Part of a small language model's weights: LayerNorm before each block.
Each number is 128 + 32 x the weight over its row's rms, rounded and kept within 0 to 255. Layers, rows and columns count from 0. Numbers have three digits each. The size before them is the row's rms in percent of the matrix's.

# down: layer 4 MLP down (transposed), 1536x384, rms 0.0403, rows 1162-1230, columns 0-95
# up: layer 4 MLP up, 1536x384, rms 0.0535, rows 1163-1231, columns 0-95
down1162 106:154117139153047160094179128162130101143083141116122142143090131209108103119124131120122148142125114129153133087104049203092162137141134144114136114177134160090183165118121127112198105161139134159092137126193156140215147142087097101157142111060172143176084110082068141092099182166106124190
up1163 106:113170136108102134122136114121127165160129133166070140186147106118207137144080099146124173179122098050121123106120124151132144184121135088118145136118154123035122070140097119125116104175062089183121128135133092168106148082132162114201050143036126102160103131166141123151156111157097114171
down1163 103:112116158109117184138104168127117084149101116136192118093132151147120142067178117089144150060131140184144162129117123089131110076149117171091134135129108124217121181148144114118140141074162148061142145130101116106174069140137085167102206141202145139108146147073125122102123161159112123052
up1164 105:174144160121075089151139050177153088114120099132092148168100127140164100125101146124171167067125116129132155140096161145074178145123125142146146090084097103090133154097159136143176099147137094117139134070116125063168176089118098124118076088187085113150150135082163088118170131113093139108
down1164 097:103107110128184157153141128104122153150120156130124138120187121117078123103160111119113143179132137102117100098168120162144103116130175159094138132150157154166167091161100101100081174108115108103099104146152142163083088129134142120179179179064152151117066125201098154122127064109181112124
up1165 082:185133167133108151132132193098133137146104186156132132166167138146112155122089093153140148124091153056186081102106115089133077163105112168205125108175152126098048134115075094150146100108134157100118100150090124165095126174084083156119177080101146064104120142117145139158127111157099125132
down1165 070:097134060126106101094137066136126119111144052126115114119088113094127096166179171104114108110176090187085169138123132197129168096173143105046146156071143113181154071119118181130099165165147088162127155159194147089175135112171140118164088171140102192131134091114099121101122164126135162113
up1166 118:080125168157147156122123146221136145137085099144174118169114094117154192133124058107145104136096052160094111140158143106088085110095166092140153102084135129131168100096139123161169135161138086154076119122119164134123098148073166107104176167123146114127171183095134152143148120139116148152
down1166 118:126126098150139156153137138093101125135180107130098154046200108126062046117087171191092167120192162070113124162143157144173138131157127173125083145104089134152123116184113130122097166064135151139148143130160073161108163111155096110128094085125112137126165102127142118077153114097129120090
up1167 097:064087133140179121154155100142136154188124141095127122130148132131147115122129142138131103153101155082125136123143152096115175168168152113077138190109175105121095211115179108132192163141141077206138165134162098096049081130082147134163110180101124148120108135197123115073099172125122111101
down1167 096:183192139135100140114118170114107092069131124152129129105132131120123120169149123147108129091149084165142120106117111130142091076079140146147140066182105128141153082144067162141102099098127136059129068146085151178166163111183078115110169055145126099154187138096160155191149127103122155169
up1168 117:095121167063174106178097121106156148142135126062116126161140161161164117133105169134174133099099207082154116160065135129084130098135142157121116123080058085091113117129108176122154149167184112096165136076146155127105119138129072162101179122104106153123112109115114103120091153101124155162
down1168 131:144165092141045109078150101140119153127168170199140146159131113129124108116126162122077142136165060147121129057178149155165141149121144124147163158197154147163149130141134092132090104108069120157099139148106121106184157113108167131124125137173156069124134173118152105156192134133137123068
up1169 094:089126101116139121091133107146090149120180149162113165091112101105139108182116134158151167164145140065138123159140154136149168124149107177110158183172139140116153131102134108112153078130159187094157231103152129133108156166130103094198217114105167170160089122140051071113106141113121129139
down1169 083:153144144138137148160144141087147111157080120088124096173130127146102181071163138094086101110099148187116141113141142141091052137072123105125123089084137113162106107139105173144124169155123075141116042182091127106145130108105136137095060120151121109081158128125210143102126134131159110167
up1170 076:107133211156141109121181104187182111198171111136127127127119166062135166122142177130183134159111132161142091125164153096109118180080129075142150142129079154104153149134089153114169117141121161063112150118154155192129173162148145161179080141108110104073167136192125086137088156096095114156
down1170 071:133150047093124163126112162092103136067085134118103129135147099195128088159084113143080119123158138088103191154089118161143139082167134182077107117102178108187103136129171107128076145138107113138124142154148104059134087115103082090068156113143161165178103150055156173123167117170190154122
up1171 103:163167163147104134137125150093104089120143156063088139132125124136198077157135149160137130163099138142134140151103096077182152123077180128162113208155198147129113124104170119120095151142146065179178165095170152101127136151141113106181105079045204129073129094118120137159109118138102156124
down1171 097:093057061143144154120130112169160161160173107135171124098158144129073172081169102104141119081142131100140084122133149144116095159138113155089109057100072082090152139137113129153128114119113180096108068169105090160113134117109145157078155148167094113152165156183109132099101138128193119140
up1172 098:154152154151157123045181092202083138209105108201111118049133123092123171083102135103163104132138120129121164181158164128136114142127169168120107169089187115120112128112115116160193088130084094145127138134090119149105137122155140129107108110187151119150132132172127107091104159136109107124
down1172 095:107097108114117123212072156074163103026160153073160112186112153139141095192136130101104123111138128104115114077127099146120140071130084073091120123178107112153114138171129176132103143122166150097142104108113109089140114155086092109132151133083091122126107150105136153123117100129149147133
up1173 101:111150081106096128152155141119061174115125127111091148115162126123123151123126166135112109189158146045114161105141120171112119133093144082131082087106156174159106189090089130152121128111114088125135175099108145137188164142141147095177093146118147184084179145185112081144096187131152112053
down1173 113:123087175121131144115107104163183107110116122111178111123137115120144126159161086120121164059140086183160109174114149101156126095165107109128163192170108091113125091160160134152124169126138161101157041148143133131063100127152107162091152079152115114205044140095154167104147089114103158228
up1174 104:123121103155090135107151129144114203070116094074082152165126099098162116132109052138104110174157136144166141114168150173069130148074087141161134124133166127109125157113149131137163125121079159160138161149089153114127144098146174118200113061104163103094131087127118155114113097106138128154
down1174 118:100106173099135136163109125073128062193129177189154135102143169197095150140160189060156166104130081119097130123128106091178131133174166132164136127124117134179129130125139127116067147077164115100122094106152126133139126191144095158100140191064110153140124178110126087128159151149099150099
up1175 115:110145162120105157111112179105110138081190132225102127100159113164133083131145163093165163155120146093154148121147156113122115071151106138132151112164121119080078178158195108143137129113103085170132148137106107102095126153123148159177113131081140181102174178153106099106128135157143129132
down1175 119:126160109152183122126099094151116116191110137026128129138123114069141171160076098162124094095165103137132102145132093148112132155110162116132084148133112136198153120132083121134130123167153118077149119124109123156140107093146104102110137139147115113151095104118097154150131121124095116118
up1176 071:152118064114096120126197139182110135150073127158119140185161117136151142091105090105155162123169054182082182156117159186089115176136099147186115134059136123115108127113139080099161103146141074078112135119138114082140141114126108124134128198083161121104098146190174139084162140164119120162
down1176 063:090141196147163138133039118118129138098188147110106142083093122113111117184171147132118091162096196090198092144128097061166151076114128119092154066211108113151157120108118167175103142109124174141165116141114168164100110125153144122136136068173119114152186142080094132142084126108100118090
up1177 079:173115136172139133157126131151093143184104135167158173089118140171172136073125107131154196154099142064119181125144117122085118168156160140135052080167140114120123147102102097171136159138083071167054144144129143133156165137171132149130091149155141178127129122121126110145100139112077090064
down1177 076:060172098084126127105110115087153125082125135092103076138155097095101105177118141143148089149163128159137066152120143118161159093115112147144208188101107132136116135160167137083095083120168205117176114126111120103114084098123149119124159113113117083158135145122133148131158123145155157178
up1178 068:169099130086134176145126192184154140076127153151137110092125195109194177129142124100143100112108101159145093161156104177134138094125139164150154121121187166084067082120082128088129172150130053156090154130172109188183132123175127170062074165126146081147098092077127122100121141100151171161
down1178 059:084142110172140078105093072088121111155111123100122130165127081144055083137110110121106130120170146138104166102110125117139117169138097104103124114166091090183163156109194136209136096108121202106155100132067137044103093128079129093206163110130112173116156165217104128155140114174157098092
up1179 070:187165140168150080142106086134102097132165162082070155148145152086165164132175188104115136093087116147102126130094122131149133100104181095119153177110118076157167176130125164122169157117121147154122094138190109120145127104165167147144067072119118131143114159115154127118069136139122133187
down1179 063:094112113098122159128172140110148148114081118193186108128093081156093076129072111145127131168138140130146150120145126161094127147129073165133105113145157151114078094132126121154125108128142093099149141157061120124099137122076099125115186169119125144102143118159090106141169125118138156082
up1180 101:086128144153154099076212152105129154102174115070112139125088144118211127088185140159116081081092119166120147120167137150127117214092200175119137144105140149140125177160105158141131144148149101140168105121129146137129143150119122126097238090128145117155170133174152128100154134141138102183
down1180 093:150148135095134179138071098155132110146121132180119110130169140111064150129091153063158169176127128077146100120065105085104136042155072095112141135177110109113146075118148087113141139124098131109076129136118111103124112095145144120175020179138150148104119143085090133166098097139086143047
up1181 104:113141118061167080176153144092092167171111129079102140135114119175137098125144131125128138107106148144173149133105127136106098143098117127074192120044134103121058122147128132133154204141128045183169134115115182080127188078140192139176128146122133176075133101161146119124124156156123112072
down1181 101:160115122171141168091114089153107083096167134150157085139105137117154145152143142108114134146159131141106141157166085127173138110161154144212085136179130119122168141139120108136101070123150181100072085138182092187107043140125101117092110081156111111149129120103136111141085121105160116177
up1182 101:186164141125176137165123110167146112138174148099143132088120100166117105107103107085156117106160106153158108132133151116107190139143160134083179138112136103092135092130127133135158165093154145161141125088146107109124147161055160184143087163091030192095107111130121114096139170097113098128
down1182 096:111113128146070133100148151096117108120056118134114151210130148127117131161170133150121156155067151118146137101123074142149057069126117180166101110109123132115103191144131125129103089162132097120107120166116153143102116044163094085157129144131198063188164139159122131148045089103114146121
up1183 107:094165107139102119181137099147106138199144112112081170115137102151124125139159151173166115138134163090110119162149078106148113183088115116145104116114206106113111074130142126095117144142095090176105120196158097172052114119155074125092124101074092180124162189104160107105156118142096122083
down1183 099:117067181117143152073105153071158128031167144162176108128109126123108085104105093134117159129102117150163136153100183104085168084137170185101156169145047136132174156122130144172176120099149129120124116080093126089192141173088163125102133162181148131178086100102079168105049154100184155162
up1184 126:134146090154088142095090132137140118143141164151156149178082126141154179072169119105126129138174091113080105164126152114124132164104113120152201145136129129127105122173130114189175153120101113092091089142073143138125087116164161180111113119113114122102153166118115168088133094115148182174
down1184 131:127143139121116160105130125112140126141124143092097132070158115147111072160113186206114126102091139132173124075126123066159104090148153113101104129076172145091119119074116149111118127148215146159160136106159148147145165125076092112157112129153131147153118106153137104166108182154126082111
up1185 124:086131093155103105188104158115073143124144139132089186139145119149128135116116097132149155099091143119142181076083100151157152102126160145102174127172109156115138149151115177092189144100138141087123143129098113124143191127145120144163149110146097159079112129101112111096126094142133103117
down1185 140:188145158091201141097147119164126115113108125112130093097125119075127193109140147105146079160196157154086110144182110092077110167132099107126114104097186093162133101134108098167100106174095094169139127113137105123132085139124192130085063173074157115166183136128102127147155158094136131153
up1186 089:107231102169166157167086087199106116100136185181136165089117140159110084133097087137160169115135130098120091163183176117082119104131156166137118102112164184153099123109110101139095115101127131177124115101100162130077108126136133128123147106069072126142058133132144162105127085110160126126
down1186 080:147026145076080122105148160074088106111112073080092092185181065085138141122168141103107084170138104144163117071096091127164142133103109113144150160112101113105136106153146157106192137135137117085120145131173086104144159140108145099120104144171177158139163115116092084162123150180074112143
up1187 091:128162137175072082157169121144079163146167171096128137105099135163158157101121162118141095111103120069169124142111176093115110121107188121066182139169161135162118149076127147129156151138112121124071159082102139131137167096134203132156111208152113176097123146142086081137085154083145076064
down1187 084:155097112084203153109101131123165105109114112162123133132163097100093093165140112120131144157119115184083114144111103153138145116154096155155089121113132117103119109193112114161089128123135120156190086151169142106116086172152044143115121068126146097129132135152172188120163091161095127200
up1188 076:117159171109149139129119062151130145134157112135089092113131076116123142085134130131164152168120102184133171141147139066098143137142167081076098116081133136088142061156121153176210165114141126086110162119076164112200151108131140157149070184128154137134119143117156110104140146114145136137
down1188 069:115124106153114125115152144120165119108092130091135157162114162146154123182116130129077122108130163048098085096121111152164102094112076195144148109180134114168115188104133119098052111124107162167121101095179108153076101145134099131118193064129159147122140142160132142150143101154094107129
up1189 107:153119098167119152094173122094093134124113075111116110159116129144079144091137176052160100171140064155135058147189158087088094150181182129110135165117131173169149172089107141141137088138092102186159131135146148120099125157054084136073105116139201126110083148135092124074142119114121136157
down1189 127:137138140106086092160130109121139126124107176116160147100124159088155069151118116207107153112148139081151160125087132147122125133126059100114100123130155114093133086150188118138139146145152132094114127114095095118120154101178195115224148113119093149160145089095124171152111159122140121102
up1190 082:181106085152193162134108082150161117144218154127152166161141101123115160111103132114160079058132056171083182119174095149129094086138159138116146119067072080159171102158075182127110132112112090101135130077089117089132121165070123191124102126139084151114072148110149141126063112140140093099
down1190 075:085157162103067088131154158113108151123035092142100097132134137136115107145184097124102176197152206122155077108098148113113141137093105078125117126181143155093120125104208089134181138119102157137137121197159143159109159125182107086132170107130144093128177134148112118122204133135122179142
up1191 095:224099120157096108148133078143141151105173123097128126118112103080159117070069070131136109116188061129111077106127109090095144129157149111092124192149106124146113124099069150129205089113101105107100181157168094155111149138115132140118175110169172137122146155195153165118129161147076096103
down1191 101:037158140109177117138098151135133127147121123127146127124132144136124148150209190102122147136083207121110143104111134156150116128103117147113138052115141094140179166161172097158039164149122144118159053093120152110158150108157118130131078156106074107146096136104109103114122108101185177128
up1192 098:143136208106086091080149108147173161125102104089069144171138079144182090058154146149185075180107106117133166131108163155130117099144145138166164117133140117117112146158105139134196133178150167088137167148108122125095122087150113163117126162093157177133071125127090179080139113136147101164
down1192 096:094117082172164188153159151106121080173157145163149154112136160101114170198062110085068175089126159127125099119135106085141164143137120126079109154134135142119148116073137139130087158074077103157115079103161133096161147135110132097147149079141105082128181160137166049142067103122137126079
up1193 123:118112143127097100101136092103078106104135143164136096106154123104123163114187170104139109152107154153125159107119123117084100094159150164182146094113142146129125114060102106131137156143123116146159163135116189163113116095065122131119179139137140120153126151167135093165156166141117055114
down1193 137:141124110113131143135170142115181160142160108142101148132145131153133131153088077135177140103125162097125118151133150116131168127089106161145183105112156110166139152152127154142163140124114102117141094135113124103123090111141127152121056115131117107094173100138112137103111116168173191118
up1194 118:131121088093178093087080098121089127052154127155158064162145108100185142149077113104135068121102162088147086132141131119055125112119146124103107139094100101148144158133096141127126170151104092164136108133116153144154098115157098123116142150108150125172133104128146108193133140124052094124
down1194 150:160141171153087142153184137159159151194084134113103204122118164127103120103130178116130179138132123145152134113077114117174145161116087128156187107189147166134124117100199152073124090100173172097170153124139074131116156115108111162142078127150126122087126117113131123103115127140180157121
up1195 099:091116103107086089155209034129060203110085172090116139129211133147145097136103076060151095198112131121111107074084105106095133089130081097181114145137108098126113138147139136117156182151131137132171136115092155101121140107120127111113085153105140151103161142217144127143113160138152124106
down1195 095:182129141144167165123044243119187075153167129144130118135072116095145150130181140157152162112151143123145103192178173166142162144146191111064116085130111134096120127126134168093117065122138106079053154124145082159123114154113148154143156099139083123173091102085098124144148111112097141110
up1196 085:073109168102148150101165109081133156178148099134107126046156108152169110135167117111146163184061149043113155143121174142145130088099143177096111137169068128185140122103116085158092192113110170133182131111062112156116144171084148112134159179199110177111177109130124131195080140088095083134
down1196 076:159124135156121144171090125156150131079102167084145109181128169130123152142092108154112075051174124182169093096138105105115125128136116117183133141072192127081085162171156153109181077100181095101077130169158136126115124109191130128151116126054140090160134142091167123075166119151166183147
up1197 126:172177163081158177138100108116160125135147150173126153132145122148109113136124117121137087104150115146083081103150066104082144123119120154087157123131109097104118141149084140113175137123114194107182096136125107162115127081097142126176175048116128094128111148117166099117118180080078095134
down1197 125:117110115139121105104180118105093081127111169090152124151153142134112113185166103110147161143106112142120198180153171170068157130136136118137090159167160075157150037108115109136127102120091044120082142121094191099148110128137145076078092185181127127123164143120143167116065078212182197130
up1198 123:109175088148140155122175145153100133120101124171130113088130074091151153109147111186156107131216128119055097116098156157113095116099135158089139168138160150128136093144166143161065138093083097114088154074064096144139118228154111167124129104118109074121154123125149190140135144151118153115
down1198 127:113049206135164117152086097132125125127146125105146138173161127108140130228126134090112162067071116131162131109142073071174133165138142141185116097141104077108098118070113100161178097202103127131156155162138114116153114078052155068181112176184123210093088077164102044126174141120114115191
up1199 068:121136097121121150106100132119118104048198132093098138121134085132165087137155050167131161152107073122129158132125058144173117097136103125095128081136146104065118065157167164154095189138112097213071147122149157080134071115122084102116147109088084127124144140074101124162068175095144156153
down1199 057:123114114119130115147156145128120135193061094140149079137136164115109163104103187077107090109154162138105082103134194116091129169109160117150115135136089169186136169091105085130131099110121136089177116144114063183101173144140148142146108153160164122131110131174173130119193095146131105104
up1200 128:151152095129078137157161104104169125121116108124190176125124078119112140118072103107146100102152117177155141127161183063105101161171166152140202175181114135132135154145141152116095121143099114096145094181130074154117127179141120135121073079080116124148117118112118110096173102120137148166
down1200 155:117123183101131132101124170119101147137107124107067082111153184158129083106133153196129126201122153056121101120123110153144120092104074101093080058103195138138128087112117122144131146100137150128142150076124151122122131106114176104148200172169146142110122115161176117138115165121120109112
up1201 087:147124160167153143123122105169127142067167138118147126075196090112092113158161127122083208154157179123154146122161112079167126100134128157117091076125178073080180089176154148104135172102148110134096179166165131159138160152087154142113127136104147111147177139128140117153093118125163134182
down1201 077:125143103107115128108158144112130138208095095155128117157084141111152139114086115149166084096108089131112100140117136160067116131162147129146156167168061166195120163107118113162150104154108161139141070125104114129140108098161116104127169107182113147138119121134113116098187116121089111049
up1202 075:134135109157100114170093161162104140051112137147121165133129180106131193136160119117138139163112143155149146094135106207099131053165140098157215095155073131172133123143119162114109126112123124127120044178102117131069070142161109189095137153115128164100158150203145113101140080085145117109
down1202 067:126105149107137101104154057088154087158121104123122093156117057148144096084107132145128085105163107112096108186127162067147105186113116167072041162137186144108145124107126113178180141146177117109138218094156163120184206156100145064147126133107133101109113115060142159137091171179121149116
up1203 076:101153116150117131098138078186117170144168112079122158115132124140104122191127122186157144130078152162114147125168172058127137162130163159083130117113099140126089111126120180095204112139124118102121173135085153140130153131109183166150126135095168153144132116194172122086146150104119084105
down1203 069:123088169088140119179125196063132114123121146160170113161148125111154127079109133078095115146168100075130122119104099176104086107135116097153131138155196137146164148134132078165056141113103149146137098127168108107111112160137060105141138127138087100123112148067093125130097097095138192143
up1204 085:227162144139122108133104154087140140120103160148136154133081113092170146069134089121144112097150164135086153206129108119109122112136132121163119104115098122121125175098129077142142211119151093116146079175171117181124078117161145106112154165090117088135176146122111151159167130161143116135
down1204 075:060087120108085128133116091154097133139145094137161099145152148171111135203134140147141142154114133114184106074119165153159129164084119158104117153141171124143136098177147189130101108126128173180111157100111168125114187137112115148137097103163098166130101148086115091100089146147130169096
up1205 110:109182173136142159078174140180118107163109163111113150156166147177104149167151097121107127137179139145118119116163119099088098211158092190170156171117134116139079139031148098133109137097101065094084150155082074149145158121126154136139079172113140134112127156122109164166125140152080146148
down1205 104:117103102121148104197093084077104119049149067178116097129093081111159102066078153171145113180124091129153127096115102143151123057091140109131075096161141106132181134204126158116150141154160173103138094056178201109115134120129114134108181141132150140118149092160146105088131112129169157105
up1206 124:117180195127107161099223084137130137138128093093115137077111119157173087080117145134132106170126104143135159072118137102141061150097132106088121108123129089126136173144121175118142162107113166103169152065123072139097147148129094123118162142131121097109123147170098145115118094132133092115
down1206 123:139126133124215109150110175133078148090093151122083107131149137097059149153127091112208168146083157103148088184182071125142192131113134113171143135103118190108049160115133086129140104102128092151090146142093121136170048094122144142174109144098135127113118132074115128167125153147162136133
up1207 121:151093147161127148113131040180116127112165149205168217146141067118112117126135099143129102144113132161116101097151131144117105106098174162105171125134093103126141136143130125177113113149095100076098104161118135117099112136170147120123120066132144088124174118146154099140133092081091147176
down1207 130:125100102161114092142117133113168129156094099022084079115105173187164125105115131147134176084136121070180142136114135129132137221180076129107098153060167202135122111143096094071136135096136179114109160079186134130136118094135153119150109182096153152118082173103072144146153150164139117142
up1208 072:177146157122103151087110094194091129086188107129114071100129089135139165113132125109123162192199107096146128112113176104158118134091121117111099079098129129073130133137106186120162204113101165177118116105124119078115155101113059091098122160133161122083088095132131073043126220125120115113
down1208 065:077097091129169120175188175082149105157063130126111201152114164105133104139133158150143054096055165147112127119134082166104157092148127126124169127148116114199130161116145098133090069135174105097132126127131119156127099167151202135125114096110128152194154127136129192177136064138120115161
up1209 130:123132135168161127148169099151072158091151110122123149126142097132177172095148142129121102129072159131128127156109104139179150159077112109144108097079151143147200082090175066135173171129095105086113130161134146067169088073144166090151126131123146149173133144114120156121121114150203136099
down1209 121:183103093113077167140068130106107074135065098129182115097122161121102129155134175125123107149171093141124124130093165058118161135157130182142139136164150141120077182148131091160115093144139127136105138148146140136088174179102142120168142162153078111135136117163204133109109146119069122132
up1210 119:142192119120117133124164175147148131122123198147142110112140123131149158144151114078097141168163115104045119138128137090090120075133105130110056180134159108128112125126063121175155125105174089079121122153153125197136134145078119138145117146094092125140141085092129123067112116147126111153
down1210 116:125067197105192125161084092109138111133188081124108131190123137140099139131106176174139125119141151130191098127141124156129100174110133097140168139087097154114141110113188116082096126151105152097146126079115111095109168141144111101158141147164157123112083145148153148154102131136117135092
up1211 116:151174122116135137112125174170073155101118141122162186148092153106115117172114139108180113152103171135188144178104096103097138172156197109145114113180119158165148121140178175110181186109105139080148143148099132130120126239142135172151160128117121139072142159120117085113099135108110141125
down1211 123:154113147178120125130164094089118078133134116153094081110147146169167129087172100098136145106152086109085101106133172095125103050080078137102154095076143110103102159100081120145082083172143122172130122121143118121153100043113115100103064117120161106175102114154112185161140147121135134149
up1212 104:115195165182099147159182119119104202162154111169105146119129159080158135088169110095198162127156116106108101119130114114150102099122209143189108075144122097176149177127117188144193112132156153076148097112100130132159148153113178149156082158068067164121170119136155104106107088161121104226
down1212 110:132062087122119116097081130110146022130083139080141126111123096179103109139129119137074127142129146151156161140141128159122157125132073165096132176121153146098121137129158078112094144098108105156078127150137143083066152110136094119060142097154219104159068155125128123173123155089128126033
up1213 109:125205102132146187180150148179112162141106080158106171166103137136138187178111154159158191142130079111074122141139128125181122125129179065142172154105125112056141127137140180151132110147130138091154157124130130169168163126139139127100123132113118091114165138130127138092116125149101135157
down1213 104:092098211135150075037173104110167098095139168109129087103159101127122117078136086112128067107077178141176140125133153109053100100123110164107127116157159178177131166122095093101147109117117115138114091142080171116079091161137089133165125126131135173138081133136123142178131126092167140116
up1214 123:108160169128140126183136103161149114105166085042187108113063136107137121096176136139138159077144185167086124127115139085112175158151099108214047123146143118180092132093109112116141116179108140098075141082123154172055133118103167193123110127108162176130159113126165107120107163124127152081
down1214 126:179109151141099139088148153133076130128139131199110139166168119142071143150104105122155095156160115083139111121101107142114093101069123143086159122166143189119139086174140172163108126084108124141179125167105117094143094113136128139110155126133106136134061171118113196094187082110122132173
up1215 105:153144139100190145168128170119167152150087134111120086106173097115136165180163095153140143080178122159051105151140082142096151165158135143182113164169191136131160121118139106123155113110107141102123165146125068104132188166157126156114148139082129161073147143151098161080211089123133117151
down1215 101:095132094190086114076088085158057094115170107125142174174128126149107104091107126125115144173089159100231139093091149117130143111114131089078130082048089145108087176171113163142159159138180104123141089107104148181154056091105083095110133171132141081169116064124171145158045159143165142089
up1216 087:171154121111111101124087118151166147133106149116133117117094131116139103133143105170163083118110105197098131127121135119096088110082145235062129148149056093103156105117142136156172138116158103100137111090069118106152124171163075153071082116035160198059179115153092121141164145101139088072
down1216 081:077119113141137128166170135110123110111134109115108153143154127161100135102129156139111172140106163069154136135137138140182184158174133016181121103125163152144117134123127119109107141117138160142094144154181140149107098101086153112167164119199112092176098128124150130116101120141125174177
up1217 098:140141108121121089129155083163147150147139111119055120146124117130080181116125192072094155099135174094095092121074146102129093170116178139183126146169151161180078163123073116149146130094145121131169121155171135076126144184109172142158122201185093080119188164134107120162148221161132144156
down1217 093:134114177136119168144098175090077114117104129129207141135153125134141051121098095178166079167122102144168187116140117168122165120167062137075104117054099125076182117167131143122157121179142109115092116139070158170127091124134054128077123021116155168138123113108151125122110061136133095072
up1218 070:207127139110117086170073149122174148172104088141103184144146114146159121155160058097124099160217168173092107176094147150104147168101150111130051166147155151121130092078096115101139163142105132166142123123178140165085114123150101112114087127177150118105127161124125069144080158159105135132
down1218 062:045142104142149184108190109112078087092136191108162086130111141117122118124102203194142159098041115075178133107145108121143138109139109161153182094119092126169131169188118174145112122130147136088124108112108104113157139142088174151123169132101128152163134091128115184131187144134145118117
up1219 109:106157158129157118124101138114107130118175109161129108134170083082127175139117069119179098092142148081149125131128141189147167129103113101142146162160119121047114135109116089129123082114189107078179144128173143103138178146117160123169096114105179101129172045151118116100117181159101152167
down1219 102:114144074152141139106175118156119126143091157114162139099050116143171111095165185120081172158113099204104123119160146100122103096189134133122087114100146161198097146144151183129144203157065122162107103127104127151130081122108084162060116150134099132081138196125147126201132082077154114112
up1220 086:110143158163110122117107101150171150114139106136127092071074112100099150169140145164146156184152085106111135136146096214114053200105113148036136126054093067128138123146127081129103138098053082145135164057145119164149125114143123153106098145106117067107173161149097110164179162083109106130
down1220 081:139131100099133132169146133111080090161119132088113152155179140142162094083116130129122078102125195117136071104117161036146184065115117106197098110178177182161144170128130149155181102147153165104110103202094123120104143145083131101170128123166156193178099101105150170067060133162161165137
up1221 087:100139158109073110141070085143098161207097125147106155152103098100113108097107121150114165131127128131127156124082110132107145134150134087077151077086112155092179133098172112128171124126106107056126087192149098130096149107129197139121129144109167177129159157109155089098189078169144090148
down1221 085:150126094167189145129168181113120106062177128123150121084148127162143175152141136098132068149091114122123097165158138104156086153120125171156115168142145083179115116182092152117070138141154124205121172042127159142146113114128065139142132088138113106116092120115121171130060166091135136109
up1222 115:090142118161118105039160137196105108121169144170125161153160138070114183102107085121184079118098108094144095147131136145157125146059158196100136108165171112134162088141140130126106127111099104130069117066129174104148106120162156088142104085045079118132167138132090169090160149145104102144
down1222 104:137109147110103136152092158080140147185137146104114073123117159190143057150173164116135193127179130132106166126109167104143139135152102078142163161075165151161131133111112130126116073070165158156123124181131104141098139143102111139129130172218168102166101164099174137136103130106173113086
up1223 088:164199117217114150120087139120051141134137152111121088149125086115069126131097106093115141140110119128178093172114142137170096157107184097188161069162105112182137185088095113086130172123137114165141119123114097140184107104112134117165118084116164139116144135195133149148162146110157130085
down1223 084:081055112051143129115166134150168097144123112147112148107122157125204132104126159124165158156141122125089137087126133111093187110163109173084098135120146147102088097156171130144123106139134158099126133126142148098052171140181146129067132154096072142161113115103124092142103105160102140179
up1224 099:087149191119101128126093204189118083123163150140073136143132088160134097110154114128146154096158104097133166168156107157115150119139195079132106162213123126115162114093168118155148145139062126159075097107170157161084125136086085119136184133177135121134145108179126129058100141159129145219
down1224 093:144104112155129128128167021085137172110135123148158131134091142119131180167103122097098101154084107168078118138096101082171099140112095195139188097085150175159091141147094130121089143116188107079136124154103110112140119113138174179103114106086123117149092177098143141178136113117140095065
up1225 079:104091058097132154101172130142138141149124184102119143138161149154156163145125173153155121129145065073096158144127138102110135114092188073159176184113088111212115157105134168145177171120117137115118078108117097103124115145082123171134152136107112200107103138130124141157084134043136125061
down1225 074:131154196173149107131093122105108135089180078163146123092107110113111096122134090120128131106123200176139087093145102140148090153166077162082081079149168148075151119132109112107081092129113103166132175140137146147138141096160104110133125147158100054137140131114107132090163094164112112178
up1226 098:094132151115135137212107141168126158145155083144119105119179089093105210131184070092132107145160105068110077187136094095133102136118161150147129121106124088144141153129123114143147160166149058136181149172119121180136188169080157059133074151153103175151156128193159072160115142177122108127
down1226 092:169145137145118129048166107123138069126104158119124127125081113165160083150086174189105162133122156202147178090161153133154135102114121078118111156165124185148127145139128140138124097036108179117112095111110161092149105098177113174073173144126145077115106154108091184093148120092128146143
up1227 113:113150076149078162088155127162084115163140174146122137080147113163159141169159133142129165132113131140106139113108104130190175129202097147133128100156105095137128190159117166084130147141132100059169134130093095155090159193103104178159132118131127111156170139052135108176139138050124136120
down1227 112:155118139147184053179080091167208135081127113122090091176109132071101093139152170110087131110108100101163134162111127158049060080051161109122106140105095165112132153110106073188139149132169121147062120150133164095152080054127087111109129130118134124102123088172138094119131101175123124127
up1228 091:180149129166087147131117133130116157134110084143100099094180136136099119060186157179157128119114093065077157122114155106128088186127158117103125128131106137134136119093193120128142109129109117138104154162044107123153150221121190129149162158112136175085132109149106140130060149146141141092
down1228 082:091090140080153166120142144152122149121081156130138167162153115103152145169130088085141113165161129169188078132169116143121136121086082122134136123086186139114096145142099157129098162168154134150176127110185144118118099087142052112127081104140138131160139119144148138123198084084113129113
up1229 127:152059156135173099178114121124141117135114107169144122078157110145075100084105143106154119133186099147138141121141188148127094068145106113134198105116108086116109136143132091069153180127137117139087112118161104165058108125119116095077113118164140157141078143164127088156103142141153127143
down1229 123:141190096136107117054128133152155062103127159050164113143045093143159169089135149139127145114064136111202186115067131142111172152090158108101076119147164194142155116129128196191111071093107127114157091127091142103166151140098130162097165142120138095131158166122152148139159109072130128143
up1230 118:143144165126146145136182130203158230100126138184124111119180115112137088118114107153126095152123117111160150175099112129109088069077077094107129109111096128167114093133175156155134102086090110092135125112073145139188093179120156107135105130052160134194156120110167113121135095133116072093
down1230 121:117122142111118091145108102082149010154143133037126152143101148155149133160152148148141143138116120131142128058147175140149132143176182181160162117142142111093088135124107108089108085168136162134134137135135116096099165102110113129158159160185101135069083145132115133133111135110115168170
up1231 093:074076083122165107157178099148145132147095119116101188099171065110111136169124116101164119122108146194186163085091130155183155151136077126124097144192109133102138122147197113099191096106054115098135146172089136161099147146112156132165132101089120142130140098145168139128137123177107034177